Each number is 500 + 50 x the weight over its row's rms, rounded and kept within 0 to 999. Layers, rows and columns count from 0. Numbers have three digits each. The size before them is the row's rms in percent of the matrix's.

# layer 2 MLP down (transposed), 768x192, rms 0.151, rows 451-557, columns 0-63
082:480493462545470485349439544497497496480473523482530516503529521549487500568542552468475525438494521490476404513459539511540446512485489603463504482526480576453511401461423456443479381375511570
109:459491436465522522461526473388519515461609544504608426555544588528568545488605492553492510571503446459537525459457518493457470409547472614479480471483459512439502453501444387516453505490649512
108:463518594476477555523473503427360523454452468536598454596523462473487513443467540549547638478498515484529420484521446524556560557515499426516370479530515522550502605579445506521552568559524472
089:562425567552489487365487455512513470509451485529480561477526530538438448517498460510457486495442501459492453468542544489511529532488442544527486517590580569554545515536521556481528477488443488
103:587488487489450481464561531480541466461414548522552553471529550431457447478532474505523481441556608443519489522503437475528451466437450421470486469488443565439560464496416407559406496604506472
097:594547455527451521514562419497470586543534448509409522460507441467472533479459395481462513453478474499456432500511567506563440575427491404462547553476390424535489371476576536539584515410474515
082:406582454483506450476504534505540499465558458470462566531506593529529457495582561436509532574423530490479482545452544461512468519572453426526585509446499524516472479471390545567504456521490532
096:538453499524537545560392529544473474572510560516509516521470533502487515441457518480397490465480436475492523469496499551509391474476507661507481487519500513556493481458547529514497529501517549
104:435438534422525515547543521486533506471502604567508516519462513460553473477473586400376428506430536539473522492523455527501458589521511515487554406570401573569558545523422459469488564455558600
100:472494472480481531532468576620571582467514495566415533445479466524496517428537516529530415640569407479586448407505494462505508476393491464482485510527558420518499675570518556567526491488482507
100:539458460579568472577472498506441516359441561513435562522580549470490477509516518444448502519497471445537434484541452490512555478517570442455543424440512447539480539418537463467529469381433431
101:424490509550501513432485564456511463443570491551487454570478516483525559501548477466390552426543502555551554528490426396359561459449495522456524459474544522436478482553468495449526462515531492
107:535569551469526502450491613471548426615532480488491533551551531464425544551444458514563519507525558500454482464541479538496512459466503526503490491593468412490400536423452429461564560503404485
100:402462467489527477486422450424494575550456440415442515527517502521421425555501529437466414539445584517387589566524463513469515540620584445452492530510443507501464401395607472471582511546521482
102:542481538509558502527569498531484477487511548491470468384535554529511470398524533472477544514446519490515590523462570470539445434439441501551465527508458522489508551552572565474623455441454465
099:528539551541504463455544491450353424532501517428579603489516473426562515550510503420537484490575369594424515497421545581543461436534466673518539482567513460490461495518527439438568468466569479
095:442568575515551517509549525477631513624540536463518477483495498469493448508469573467479487446524463541522540518503503490496530561470495508550505464479491463498423366511443450422452453540503527
107:526448452503489498492507487389501508594518536557480560498476582420452484494489442525456452508500463505457451521552534475539398460418508538514502553513440479519487464519400430378445439545503472
102:526536445448562445470503436400471528451519434543573476374464540521421532559477547526524426514440459426513511453425553554515446505408541510461530518493529655519493473523561473498482458408469435
099:493463532518443575475583452561520525449534565473467511589589477526422446495450465456524619550490473588444534544543472425495587539557601495576498520494497487465513555449517497552603505495511529
092:471423535490465509447440515498438476348472449553587433513460548551458493533564433533528476461468497471540491510594481477510444452505488540516515506548525479408452487515506440582445563488385483
092:447541527487565562468521558408411447470477425529521543601502598554571465425423561483443553418459536418511544493527457571529535438446551452557528422519457558432454545595499466457623491415478471
104:482516518584381523472530456454494470479542571585494477418540505447492561543429532531508403531563547575561492465433504518538522529470502434507508560454623470441394422491502563462519624583447484
092:533478492497515482563428439522424552586581435533505468503582528562477406483492474604494515546437478477450569409534468497503539497514494566474536574501416524572505541449512503515423496521488606
080:524450433508575414541638534479529457462482562485475449485434614490488487487536478488479484484552484540464577486495485433474514485483546522452445514561418582498472441439559434508531413487498515
113:521420553452573518477469483515443480544557561417556454527464623505418578438472517615485576607513586391439440475456478517598443516451441594505618503471579559468571439562515498523449487496529508
109:507406500488529504516463526532517473521590535483467455517609528446571523413540521633519467500588493399551544537473530475464514438487523513427445516471585479466455501494519526566521478518562554
109:476495425488483491528494485467565456541569515519607525545519566470492533512515538536523531429467505505570460513526420585522485551494450541531506476515521452573588505531481394646540557575573478
092:552493486525581573533540463536466514451491532526432384550445558571455596336518508457502509516503486527538516599523626493454494515495488485452458481431355480421484519572456483527489506549509444
122:490490508529477567488421405559392526474587485526523547560471527471519518446544535539483533469556407611491513475561520592512512481508478509480564473506541476623515462551606500485526523528495462
112:485415620448525559521480440535569474669498616591456469555454491496438500549505488502595542400476484484536476480464480490500511441569548612547463416431522538414457519479509549511493530544437502
095:461458499545494476398551572379439500585588558547489505486563505472552503483489521526607500477521472570553469532569495458461576559514525570406526462551512508552486504503524514496462443560542524
105:523573480499514525497502542553478477559405496519436523448479605451594462464546582514524468524434539507575542525459458509514479578467520491455459613502491539456491500479455407489536490546394559
103:430487539534520581490535511496594528537534466474457489429511565464495504577502526571483481430430531448518504570529443507562534504392507486421511509563498545496473509527541489504504534512526517
096:536539480541575375570493574572452425588604539492489511641454523456498556580454450502462347442417429409526483458462574577543500446465474473455365532498471507506508500432483473479464515439566506
089:452506487598489497480535494525521520577471406515517448559537526518592466461575603488521540436440458543496388565496600490509409566461484542527556475583379419489550503519554522346422494448416575
095:428539530481541517452454599600519526510492420430527534528458394495387563544507495457505555456608449480447456596589424565455373454490473434464353449371517464508537545504474446544550546446464501
101:532537410449441536449403504501508508503471504514420588474583533417522485527415519532454511577451521515476507413513538432503547548489489482467505535471503516559503374476573499401530454455573534
093:461438522476462453509417554567549535476537502535492626515532549494546467485585485514555529384517453526466515480594485552529496535488438492493385504475423562447532520459511527507480472536411520
100:484570444504515485497490443379421499453525499503504609533486433622450475468500473515498536491466396512503569452614568589531458531451471518481528442505492422494436415599549574510527457493420517
114:530488599519502579489519467444599462508478506499541434430557464540470518547532518524446563483445487474510509532499479465477515460503374488530469484531485464492536488412438560502521505480500541
095:466462527621528455525394550437567493508537491435507508510481488594549563562493427411368514505454503465407515501505583519529444556495470561452574485474528515552480434486478576477465517509414506
083:593581493486546550518541520453501575434442512537474520454433459449537395510419489459490405537498407478431486532543500481457365458482405455523504434438497519389520474560486500418462530387351483
096:569527562511477509531517501510562525542474574573438515597533431488430491529392439555417524457464460510561477534507489455498474477528575466501490488556439525455508356475514595463545502443495537
099:526569532507484393496472593519526487503582509640468444474569473508425529472456409491497605493552460515507520455481449409570497466501478430509506478482510574455400509502532472501718489540454412
053:529580477635531524497666464455473517459499517429431528470505473429393494449542513532482570440426455421475557504542447482622470426472447463555473480537501507460516511505474553514498461494485557
101:530522511380450510485485521548453487463600491429491487475538613516472454567454521542533550457519518456558420638415518517475497485511558557531541415592530462527502501709531489560521499518531517
084:519464422516538480478507489513521505464462513437593457529582450495468508446568479498536454515503588493368491560514429353493575480511462512479529477572431371570436436407565399489515491497498476
098:511522492502435458467446438595496479495450514490525443498449550453560473552451499522480568471539514524518506431553513511526579562571482555534497481460497458549516521510424554552376489513432528
096:510490539561563530562556506548537455352479457600485471513486582471458497519511483537470539546524523509542471488468499446512397476465548505439548499420409469486561424530493461518566588517487540
111:452440506419527514558473525514522464603530607445470548423635468471512479554557472515451530504527501528473503511466474508545472396425504435562548443582588571608510538461520534545575475566533471
108:515576549443490562462530435486530491393547475527466503519439475607464501481565568507469559499467506512436507457522457554480488523473440565554423512539545513463497482419490581541439476532474543
095:399571407473534542475473522459497473534554444410469449491592500422492516524496563529455498527520439495553494415494539512499521498530500420396564444457483507469435512499440467474503532397480537
101:588479508393549509489486510476575548580490502520462501465466471508483497597528512473505489510347517526477447599512521540428371434447580383447521543411396571459465448491431496524453441492516531
113:496469517451498485549423496579451563476426491465446658521549465405527497488465600494526484585569500505524623536548448511558547455559588470474473524493522515495524453531590524561462580488546542
103:463562547420476597442410526463460553493535519530458498506536435426566540562454591510549495526537389613426435436475518563529486599444447513515530478555487501513493403521512557624496463461473529
100:464386518587421490533489509516486515405471508448539502514567502508552547528434475492528430475577569497508548426545533507479527474468489455525455490524516604516529600449520511450492480455534494
123:507524506446414588533552466580496474507527471507493443520624495490497551496523519409496574486533506471680623515470515512493469531497553542539477477528486450478465497502443487591471570564518437
100:416471605532496537457465477513488465461506507503562512497505494397492534429439533457606578424437569554524487462400444503401459521529441460587523454457521528558447493528534452534545517560501493
092:457415546552459476613469514456378476498538472494473554507471512491561515464509505447541445412572496474508513512466470512535514344527475434515479496551676538482515545447527420423594537493522382
095:516478550390463515506516542513498418464549479506480508497480548457517448460502512532430517355482536461477424481551544456493479524426460526451527508527590475517551481526578467515488503522576396
103:503512536490475518508506540511550443474431494491496500474494518507504513429463440613552447491402436549392511541556447587529463487470498378483486514518528457469521489429431456523426524472529481
108:488496376500495540518467471417639506540507456487478528499485496534519419480376454522501433436467578513443569480526496444487493524547494534439407555439550514561486535485432446482626544513573510
098:479513574469507493517454498566509592638520444526525529539529537461568495548540458542540474489430501498422621469568462498519501516582548570444570590520590436517442494508439478531460519529491488
101:543614541500440510515480532464508467480544472613481489418527437504506541515486539519434516409472515436400342595547500546527470475533473515509526460528550437496564495461499488508584541439431482
091:542544506493478515484539606514519493538488425503579530490573549369450478530473436525572540574497478514532488508487515515486474448485521477478528558426497583501448428568515510473406531486517516
110:432479437444565580494497506555459517486460524497454497529498514534559451474533484493509450526491488494486529441535491421543572634492484428494512542574442505489445501534458511516509542527595592
106:509501447494475403492540516579553489492560489519487431501489526512498605516418471525510472460471392408562478569494500498390467479529550424524474508519626428518475567547396472474445484481523445
098:494535511471490516458506691453539501475560618522509653518477526500502539464510528479589470494491391616493469522453526451506485443440503522481517513434462467548565521463443449561530523487461528
113:544506509500407490523562500523511506508514541495601518573526599456492538489555522482408476524493496488406487523454556446453516518415458545502427574586545531488448596510537505495401538569534559
095:453417447616523461408583553505532453491383490455445513580483546501512476564466521443551470474473539459440482462451426564495424510506485480391478545543509547572514483512462516514532473550421480
101:483685572507532516541516472381459492337507506435435507450479563430441512527530513573464548523511424535464468539528490493477467457498499460486581492475514476438432430471511502488533480447397404
088:532511462441467541514532535487549506474473458535587505534550575506409533476527581503447436461501464472597420492410470522509454456493516443504503476495480349519548466580586429466520490410432464
088:480581636550564391436511524531494596457558477532600481521483517467513486517559473582475458376476579588534583548530470439457435477578500576465534483552446490489433470510583449530563486447483412
103:407535470459487511476526530549532531501502460485527472491495598477542473497421450426589590581514543533463546551448483551500523604439501541426480501479483522457497503613463524495511413529600578
090:544449445472549534490470547423523517545461486466501510500523496581504405536445594435445461397471542477436501498552570453468510534506490522506526515566453516447485526506575543432493598492429544
093:538548395581578483543593501470568551445547503449531516494456518602493523498505421449539477485429587524512482498498506569574540536391580426552589493590417548496530532482480563411440551460532416
101:555484581498515516485673473518545561475438450560540441514511530548523508471482534466501493440514460526510530610499497509505462361431451519607573489454410504539448584497368453469476469462440523
099:546407586561538545568499500489491591563481531491463478493553508538462573441536519452423602515456436518451510562492534579515506487583430514488502560460517537567515537527598548466452449467542471
111:520448525461482439421432539407510499554464388545541529407446557502466464491510443547552394436520499451400501482542504539449508566521498550543472539449493448489508544612477511595542542502562475
095:433568485500450489518509482499460441505614456451478508483482565499447501550538428450562484545519564502362496516531407565507528554535504476385509442599511569528551542516546448499516426444484569
092:538541528489526492446438470487559554453574490482505475538451521543481480528494500472377427527418448555529515509472487439481509547479491458452483482525578469500477474471424427467487443545585533
093:537561484525415483447475475502508523505497452527546514631509540492507522486475517517575528521513635467489583437504517630455442517572440474420538477447513609489403391461541472557368481575511495
097:495566471552487449458521492548526581535454528475457394460564557536591527499524446398408497463414536555515476415450514443525487575538556535500550473543455392460506448530492461452448461512496480
124:462402413360516497549448458354554508604420470456467478564449508520527420576494496478543511504527457553444440473561463589490540532502519518497561521474505574512537508606496543495453491472567518
106:492557491459483483507546490452597552499604493451435514436419454533515471430424490520473504466534517571557430506512448579528564539434478464479478448563459527549404534604514460429473480564508444
085:509497484534468451515632608486455487441508453542548606676525516523499462581501540527499540420444447526486410465464526389448460490486441504584504452502536450483497555413482484501497516437490472
105:516498533553461542475570503511487521505469481447550479430496490535575512496512547508592587482513510449466398550563425578517484396499527468556528472546552543578437566481453555479493604512555530
089:460485433500597441444443541412481486526499467472421597503426474544460521591489507420401508549490507503559363512521483513565591524513508477498580460427577491548467465482518392513535464478507488
092:604587474509489507519504573618443504453494468611489578521452574513458533490504429451404502564473421499492550448520529424549505528538423495555445467474667471507585484555458432588440568533546503
085:475486544547551490432506574529456425315546548524532423481526465451514511543522546539390517433480506469463421449560532496491441537569527559450561442439625584556421452398525428535547482480461460
087:485530541493546457520507561464508433493511448552575538527492520560484534468566534435438538468413470487525460569458406451554479536548519567468492508448487432584436491473468397452548453441478429
106:466444511472495424528519534504536487595513520550533487478502523439510595569473400489491484451510489496525469524467435535524572515410430482501431519482564476441506481489517474468591475444455494
096:471517552510546459527501457430399515427541474564447492530532424610550442514495468519446482490438479481505452533415521565483590610495531466499487543454494444511401379492498491605429488331575555
103:475562500468486604594550506640460531468463481450459471546470574435545437502589505439439523496530492476505636476568465487477498525542433537541497506486378485546577491547473507584509514467363574
103:534439444431533488502435504533471621503545503464471442521463524532412474485572599474479485545598448514541404503555592457480567498502586454521495491495547565475462491510464551527480568581444501
100:550475460504458497508435504379454541604447493527469523428525509511463537528494448529552589484465451554510492500486521442500434444553504496387573473508520465493499568467532460485540512419512509
086:469452468384483397536529599447545473430611515499367568511478561618452533452532498521509470545437510595432458534544485458523448455525492454521440432396548615504573519503485465422491426513408507
100:503546483489594437505511569437483468481581436473476541536578573432465510551540534438490473508424530591413514510604571380465545555523462452516531522485538449503476506492495448477449457520422513
090:471519454498545476430528536479503399546479407543462461472526547534451517599458578415436560416448361461442467560437565523507584507486542522468585448554419560464422491485420433492594460475532484
095:514498551403582424557466438453538504553434513552587468552474536349495544505419553416519541563489570460545401440431504499502458490507435384529472436491491518571514535521591460523402529515435511
112:480540578534599485475536506533494530429491418455485483452558487507507497488621550490440548513448509468494601487561444482460515448512432462581482484429514580445447539511517542447485450573519478
086:475499436507552488456579417447477505440536529416507426472469590490588452435552516473452471452429459510501565516487531456411486384564472535538592463413608525501393477569588486391493535489475445
096:545487571531445537511579520526582428420500562408535415542478494554503488530532487505566474518538560500513578524544510479509473543510486468480472542535448526426376509535516573560447466532410490
104:462471465568477442552501557468426518670575494580504486325455496461499477482500544493500536504523510510546475504444458400444521510462515654601475581418500491484445545497466525463446531543528552
108:515509523448514475493492530556490494518449549504506547522532405497517518407485480440502490515532473433628537521596461421442511436517523511494514551519521487410533314514397518525556490489532410
096:558421521435506424556423490398465510505637396500481481469517495449515585514481552491594496542539547478554484493502461531490517473555485455539512532496514482509506515506485442497494591400517503
# layer 2 MLP up, 768x192, rms 0.171, rows 452-558, columns 0-63
099:477563507397524477552514427496483530548500533522533473561401408487486425514492476549432602433500623583401497403515533491456552472491513483535491453513521501511496526463470569478423574499439452
097:519417534501434506441507522527517470514475473504476534467477412393529527525507517498569502535488525467500487450394474480458536553602467510582502509533487467508441450492499471463554408584500565
083:529521487494506461517552410433515504478436517565492531472509549457524452375456539481498503491501505602511549537499519464470441508541479540527505526491375599415445536492519573437439592420529553
109:456498531442483569510518504529497495478517494568560540474500521504475602374538555551513609516483517524584501490476570461567478451470401488541471474474543462501526535513533514493534480468489595
106:495439549516442536479422487569530507429546405547497511499432514561483506520539478534611535571535448547509483432553439531549569453468500505582448469513569484464508466514436485517416519505486488
088:478494502463591526522449479564521511495504476482580437421515492399476556576485524494588517570533515585525528417461481398498519529533494449485470540474460465499591587447404611493457515469478525
102:487498492490487503540636479490526517423473473464488554469565480516565385538500466495556601577498528501460483582586388414414494529457484557472397502512476439505465466472533480580496516500440591
097:566464513403455433586490508464516551530552499617565477487554564494498479552481501571453571509516500543537546489552489552519535423512495352543467474621500493450522546493451449498474551409427534
091:468409547411296498485665584441421536518527538523490454532512511585417462486571508462460570595474504468537509490482535502526566489527485441496541377434544549542519543541521498523545482475482524
097:386507529498469481510480524470415461476561560502503478522538474523535391560459526549491525473442528545529473556471477582517639496502488496505617494516591515524431498411481517560493551519485556
100:556474444452565478566520572444389422506484593517593546433481524491556494530402543489496484504555515522509506531369528553460524465489496487545483497542465561483453472522535524612384551531456494
114:543498509445504430558443437465481460552513429407520512537491436535544444499558519545579479489451523458458456543471543476512565524517554457554496443523454557533555407507418495533406436454507575
097:442560509529436473473485426491442518420509505512429486514436493561615462527435445460529437491469455480491559468449486505583530486541519515536556517514465478526486516412563527526421553584474515
108:510487409468486446480560419479532570448522490472585438516543615536600494409560463611427519537471480453447436574489481537535503556526497535583525516573510538514491502588468572460503431522482428
104:492466519513474469460461441587576513467521532446517447534482584585517506516456517646522510454479485465458512538487513455482400637542505491507578483517486476526444499506483549461553570584449507
097:541473537477489479476533486442443461470510461486629666497416548433503489523473418467492563531550498470521508546529495607467563477481499453543537502501400577584499561497498482600510593533591559
093:533564454454453504498532465467535495562560466575443496564497514585489515542454488580477511565448498410515483485497568526539556465492621488503582453496502459538550456490493574561577496492560535
101:526599493521492549540601422458521387511584540483469520451563457501483469532613508423477515522505541436517462405574514453465476498471455537492632597484444522486536482489532509496548591493521508
084:544494507405575504601494478561570460450398402451570510473502542498507546506499482440459474446535484534488581489470534477477448503461528462512458549550524429501554521431579544541558557527381469
103:542557451499489495571429460527547522503536498518413576648527472514500419604575516512451589533448490560481490460454517542587518452449535489518463478502561540483589471482565443391598454540507438
083:523576434517567475524434442504519483600466461475523609426579480510504536386558466527479505499597603529439475490522396538544579487427446529528541616513444387528501441487483482534516504552520421
099:510467503451491492551537536517531506514448472512487544478588527390491447432518508531457513545474452536497562487493496566474480556488490504524491505460527474554504511496496446460445508440433480
089:514465543491537512517575514369469541462545569476402499404513477529488511471497446539480443441432533519545372535494506488489525367438579503540427446473443451615512514597460486470570419496594446
093:434532504509480471518540551463515473452518539484467506465554461483555430463397442474424463488465500603489540438611531471450559506476482481510376527458565421601382558533541528530471418438471517
107:502554478448439480518500435447501337520455495480507527489580498459479469555507562544515463518472482383463437465384493515476522505524534504511501527597444465481496568500583496432391463495512486
087:534430429518440543496545433476488465523579519515440573622399564453610513510567466488436503472519410532504538462523545533527382456503481490508470522485471418506465486509490527566455549459526506
084:493513569439593569467548469479514462527459441465620540496577533439506404500520574494494562541481522394523467538482538536474518501515457381535460476511575432398546417505440441516447457493508457
102:554473522439458446445535526566513423570545476549532514452446444507494509505567482499543563459524577491550493475376511525512542546480484485542473613539550495509395530495431653555539548506494552
111:507454559519467471465570450538608468516525405426504419477513477569469527542442585509490578452533548462563510495514526506512507459518549474508479578503521464500495553548485514564462476372569345
093:443424520513421525434455568465402434645409602512557583529531455509452487507503467480441555442586540516555584436539496470502577473504569480463460543533506452609448496511532504398471523467502566
102:537461537522449535537566523549496425510477424517473576494461501496461440544577550560553525533476444497489524383485496386446523470505455454479460407594510503534462437543523450539534420487493554
108:558523536406485508518552460411490382471588501509445530440457522535518512520521465438477524508510416437506474533593545548573438410496505377526570469492499563514482530467485487510459555446449461
098:590515525365435464519442448549594577512526535505511504517559525490546555505467508569465487444489408369458445568533472461364579500539454571512538504483487437493507489463473613456483565574429482
099:617486415532550477531532525568486392549431459476507472469434520536517484507441437457568485464463631539476416520493477521559541421471459486532482517613473435460505601527478571521555490478610550
100:540427367519438566505484516536503465518591501514534553468426501462495511474379469510415440551528443472499457495525535515418518519522530417480484413437469393521525569470545486519564474453505476
089:515445489583497483462513576549608621567512513464510559428523476452498378522544432519505522504506609530421508635537593436451490384428531453446512532530433537528498565521446505486429478446539397
102:620470459508526539456506474632535457504447588451568571482494483587569478493485402422463511462567623499474475504511450495475545467504484508519462568393434511481487438525515554632593626471580501
091:396489543476492471458558362528503498439500457455513449530518492447473496502492596510597465543380466631495607409498550500407578458530458510483477524496591499588529486471498566497436469556438487
101:496339486569564548558495492591562448539452475517504470499506524486506534492414512498488462551496551553483453546488496422543408458511529445496462490524452516523504498372481479479502503506587462
101:512461515506526548554515613540518424481449489469518477547633535498466606445510483597441525401586622513451504493494478495533502413558533571535608498571556564543547575528464463506441536495476548
110:474534510591486523584524585540628508468570575467509583533548499462542542542497535537493495546409538461513505454505530407552562560484522502512561490578570486453490465469449570420483568419602532
099:446497548479468435470476465557467503555515584522577489506530519524465517427565495499493507405466585551536501445466528486477625539521610583508463463571469487624466469524546485563547466489586458
101:509397509638455511542590427563500502466541468556486492503448468522492476491485505529588473594525522512508451439534465518528538549504535500390526569480541516483454565509484519531507537489550460
106:472456481472529533493558498501552447490475505518463476465525538514528533530475504474496554538529513511440597510509575527629560549493552509494511546527463376459536513486420476531483425538409435
051:513396397578453403522405524520379492508468580541536574468460498562509570446425532467499429590519519533477514498463614491372508507478473476471554477488427430483496492495509499509541484515549410
094:625552483493570464575598461464412513513372554523527496594464488427489509581487547545486511393504467493455457485552487503485532520393509573540499523426462515455649513465493489473452527445467498
091:480393534438476498540539560477494479480531605462428493498537435463528517468561502530501524420486461492531448513563449529490508503491513432595573505463483520517491474508448551448513393457429531
090:452507508528526568544544537622447533474538464471452538450496510458473458565455513595522508537521483556549478490453532429481460457535432511478432434408490546403450485537484541465507416573493479
097:445438470504493475531476496590534485418396455477481612502513532508509484566424483473509555600573490577483516493472581505550466450445501458516497451563440467462469631577506552595514450494499471
097:555392535486469589488456466445401475517458556521456468468582534478593551474567443525559511510470525494412542501540470527503475386477535537520414524519551485510518543455517431495509517465496474
098:433505575418408558532498524456502538513478465460477548511571470506457360487513420469423506440532453488461527578460449587499555435413564516510493550565494533476475435456534519520553497439523516
095:603507509574441483545474509560508479440497512526469571608460417594557498430605450452498464517487520569517529487460394503575528513444443438480473552527522461523503579490480451482520402486449558
110:537520517379584497457505484513466497488502539431563516450574554450566569452454541457521536498521476624433479463521552506473544515509536464542459446488551556546553458558438539549480397512525402
092:483431382565461502476484441506489513547499566620501457587507582574628522456533512496569505391454490523501516414489495477502449492448468489483488549473454480556417521517498544377516467481535470
099:410524563504481502482480470548488458523483566472418484500537527594523473459536472554480545552487516533513550453431525519514436463532439415550523432472557499514576543497563515510454483557539485
103:483460400448425413526416462558531454525476429577419477435454464536538506412460525552464533492442451530546509504521456444497521550440500447529541425548469480479499490515459533510539460579489553
106:497520482493518548565550495544443416478426463504428468488545508446455477524523526453493482529529470477491479568474424501530555521444490443559549522467444527490448547511490560520595454534512413
092:564431423426532399483463510421410558507541548559551449479456482402508525624446525483464552624547489603456552507501450471467543381461486506462457568538449542467436442554498505501546512480519500
099:517610538510516412547579431438583493496459512452467566484534518510485545548515497491470422558496485483495487475375486503472431535476528496506482508471461460440480432516546492491511365394441566
099:610531568520375473489473560497482416521517424516463511524482501518455427530551517475491516481601564536429498451592427537496478541475479496532430495498620477580565528539527483529555490437413541
110:454506519531518495470491447515514456513551388511481453592478516359557532592554467484473575592446467501505483501472544514486483477578546522528517521421504475528518510571556477538536508531447483
105:564545492438546551518466510474496472348472479523530452399534474473472478539393542475494537559571504489432496517458485532468571451544500593514532473411564555468523590530512475426435443484560552
095:460509548548461469467494431439509550517494603595520541525465514592549505501492457427469506542535483488493531533493502529563460447377487537453519462520499492490517468413590523477434450473493459
109:564463539484557481416387480595504547400515491508496521429463540463548438441468476473516463531561507579493556396495522540670467515484432447536489495431515573440542448553504530519450437517479476
096:498441409428554484491526579557541392578439524603463546480380432599462571500502476494449541417490525494575539446640465525481550522482543508413470477456461486502556579531379467538477502532454439
113:462573603424481444566537497425549569507479563525401502463554434518504453560502492542563546434548610418408560478509484454465448459455520525490489386491437492649551538530522461471538489462491388
097:519439491516514533510489457430471464540504509502482543471608471498498473510576509603405485505430532493369545463547427527544620533523423548496580536531431491531562470510473489585510554479499543
103:392441496443438491532499477381552462460440472531521441617475516582458411510423617612466553547513425548528523482463527541498485546480428447638459506477520466502504521442513556429517383440522471
117:509471439527537470536506509515539504526516534480625535462483574529510538542602590541496502484509491449451604556400485525402407515479481556566521540455464527364432564541461603531469464634467494
099:473549491471493515522577498510564486503450501497467513444486503466466517463473554605481423526654537474528529520484530435487482518553525520540518498517439412522448491433624517547539561495482515
099:451478499574465544463493486535455446515481478516499560515445488611524586546499593578401475574558531577466654598534438540451479569456538462547526565539552466538510643520459531464508473499447492
101:451462441509415418566541530525486520514554479548447501496494530452464423476495461601506421491525435529537490537520533481464490494450385475435520420509491447529413477539450517549529488591663509
100:482507608536455511560626509454493459543545471435476491361530436574474503498406478514515507487463432505479521512523486520467547517446448490511496524529515514436430535495430582433517489559524552
089:467502507541463436475475453511543553529374542493518508467558436492475572483484468502589475499406526565533507408439553566596549545431478500475505537460532556528415495430564612573502474581445510
096:517497521570437479499531516491488448641468405505561504461483462470557508455494487529528490466517556522513514465482471479554493587461448537557482533566467475474479511553401497434601451528518630
088:509435533532441516478529510602438597490529483566410445578533532462564558506512567575429499510428351493523465528501379450391584431562473565484521570445570497473468506470560478567511511538451582
098:556552541501500406422538492582442575481525519506547521496448513533535477497397435592489426460454476497470423501384521597453538567421528424545458450516539629580483510500508489577539523469538526
097:464482487483480567483530397436485533454541461529517501473497654495487493540420503442530436615588539504520511516498431488402525569560572422495440501523537601477534553503509538534551518545374496
087:408460542570478528558507414490505479531470499494536486662504511510507571561593566459504535537445423497439508409509555361440586516502488413561479605591548577534549504592542565452502495516590487
088:532393460480388454468581471503445496487559546520505497458440381448514432537500499494500507563520529480551463524507582500474479572443507473488574537512434579427430408536464502523449521524495459
089:489417493509503555577502551494715553522516408490432551579521537447494533598487610489528467483534461574469513474434528511460459580547490513579405475539520504451451402465560571519450535560529570
091:519486532454577438567477522431492505395444580422453503429458506485491484463487474583462549518507525470526418525547499474591517461454531535521561568562501448479570444490502450432544503459518503
105:489455532403484536499480454491496530500592495477523629594439544478483506536531537453540484468498521514478536569527490588512505389516535549476475509552367506527669610495549440526464508535481488
102:537417544448558523491455539534482402472469447496529550473467507523465469420617494577614567564508477466386484532557404695548466515522460539518682461455513496514460517471541504546546542506519525
111:525511570560468497492572537548565474348566481539531545482538458554472419589451487500475584424459535479400517450459485521467484521489444517462481595549538521533583509466478430463487516552485546
094:467495480527533522545421483477488580520568565496461476346423484484503494477418493559470424509534559442468502421509473630541526476516504444443527517529428535490488549511521555535465507510478508
098:537471471615506427587537439489481524416495524468449478499610527521492489480540524619461633480414421505442650524396505475507584516490570485462476509522535479560477455501487558561562538478511593
098:437511465505437511545492487487589524472444492457503498510508487471538510500487436479425538443459467535458459526416609407441588529576541507468553541533537473503496519413552513554444497628474526
095:463527430446489527505554428431521489589454636496494450483504483526524421569531501525490504500507597496440437488503661587574511582458474481509509482540463521540562503423527520454541504417486540
099:547550518499503512498487504533524487509488467453476547516409616531511452414503454444422438545449472527517473557638486573462501534505451452493450590513500567474479499537542560530458479474568513
086:470487585460579574528529480485547456408443567526417470439421545485523476477543491515569503529401555489569433564510450584552458470540537504471456539499438511526470559502487523600605417587536426
117:427535452414592505525516383452494426515459546576496446560556566504458485580503496511552579472543472428400516447506412526403508484559487528456527473482464587468535528587538519592508461560500631
098:495521628489543404553449515456521578470640496435554497503524516523529453441609537604554528526573451490502495437595529483481521527496485410552493637533567468522483503529489473534537423491578511
099:557481410492509513475512489393506462494627484546508548540506555618549496498467498473500462502455596417547440483525440488561527449471565564553513508548548460575516511446503468466520453439593506
097:489481499586485477410459427522525395468479524563556506476482588520421527494551466546459519414561512476546503596486438519512502471504491407491441428514470498460490605467536507492571467485489549
107:585542517523523484554486478368480595466484429501506457525452541479345616490478487517605510562502496474443524475582585530491497515521568457553472520520460468531447517340429531561561532481517500
098:464447462506468449574535417488464389500484562482497476523574469531522496555497510538550431526510544477503488476491603593516453470464484527455613508500453520431441458555508630482518517573491560
112:491469504523408475598485516561528491515445490621459571538478546500434462455603510569549520555543480456506452492533572509585460484519490515472432443523505541560474533441499551498531488536551649
101:417521532534490484489472463469487595553530587504435477557428507470561538465551570536596452447532517527507562446493552496551534595483475530565538579512518556565542567497585555446452489600501600
097:531515464472464445553520583466545499555503484513434419496432421509590454477508412548431515518532559476469476440557547482557547513433556437516526433475595581515534528494476536448515431466519501
103:507419409436485519505412437456508598481513491483493510461519470444509492449602471585473611564499494509471541510481514571516474500489509492492477590520507546568615509533524512437484537492426533
089:536521467461439484535537506388415479497469443493467533506513444453528479526480492455498432585653568514465521529526557554610495533548573499491459451476475461496485542488516440432520422481466523
100:499521428503432506578503488504465505506579542458523514478440618494525507506484560489557562500605484396603566459432496472546513529498582516534466511466470500556553444460511482542528502518419620
107:446569417473403524534508434473564423536539473524473465480562403552483473495491453523581491517492543448506542536529410520441477494575557506478588542451503507511367495482577518564443432521468590
108:463546566498492414491396503451613539506607377541491439455491488506488572492532523625470573466411500433502430600430549463523474456483540439456420424539543528543444530503542521550476494532513441
096:538523504487524530542514478525499459490494481442463496441474467381437608557558482522484459569481538543497678544467477451501521510551570496472531516468431529597490531513506590493529415494431457
093:519547405582522447479577494524510562542514544521476485531477515493531481470504478464472365518484623533555506503479457479451531519460390484457530541574494470554608543444492489437482502604485464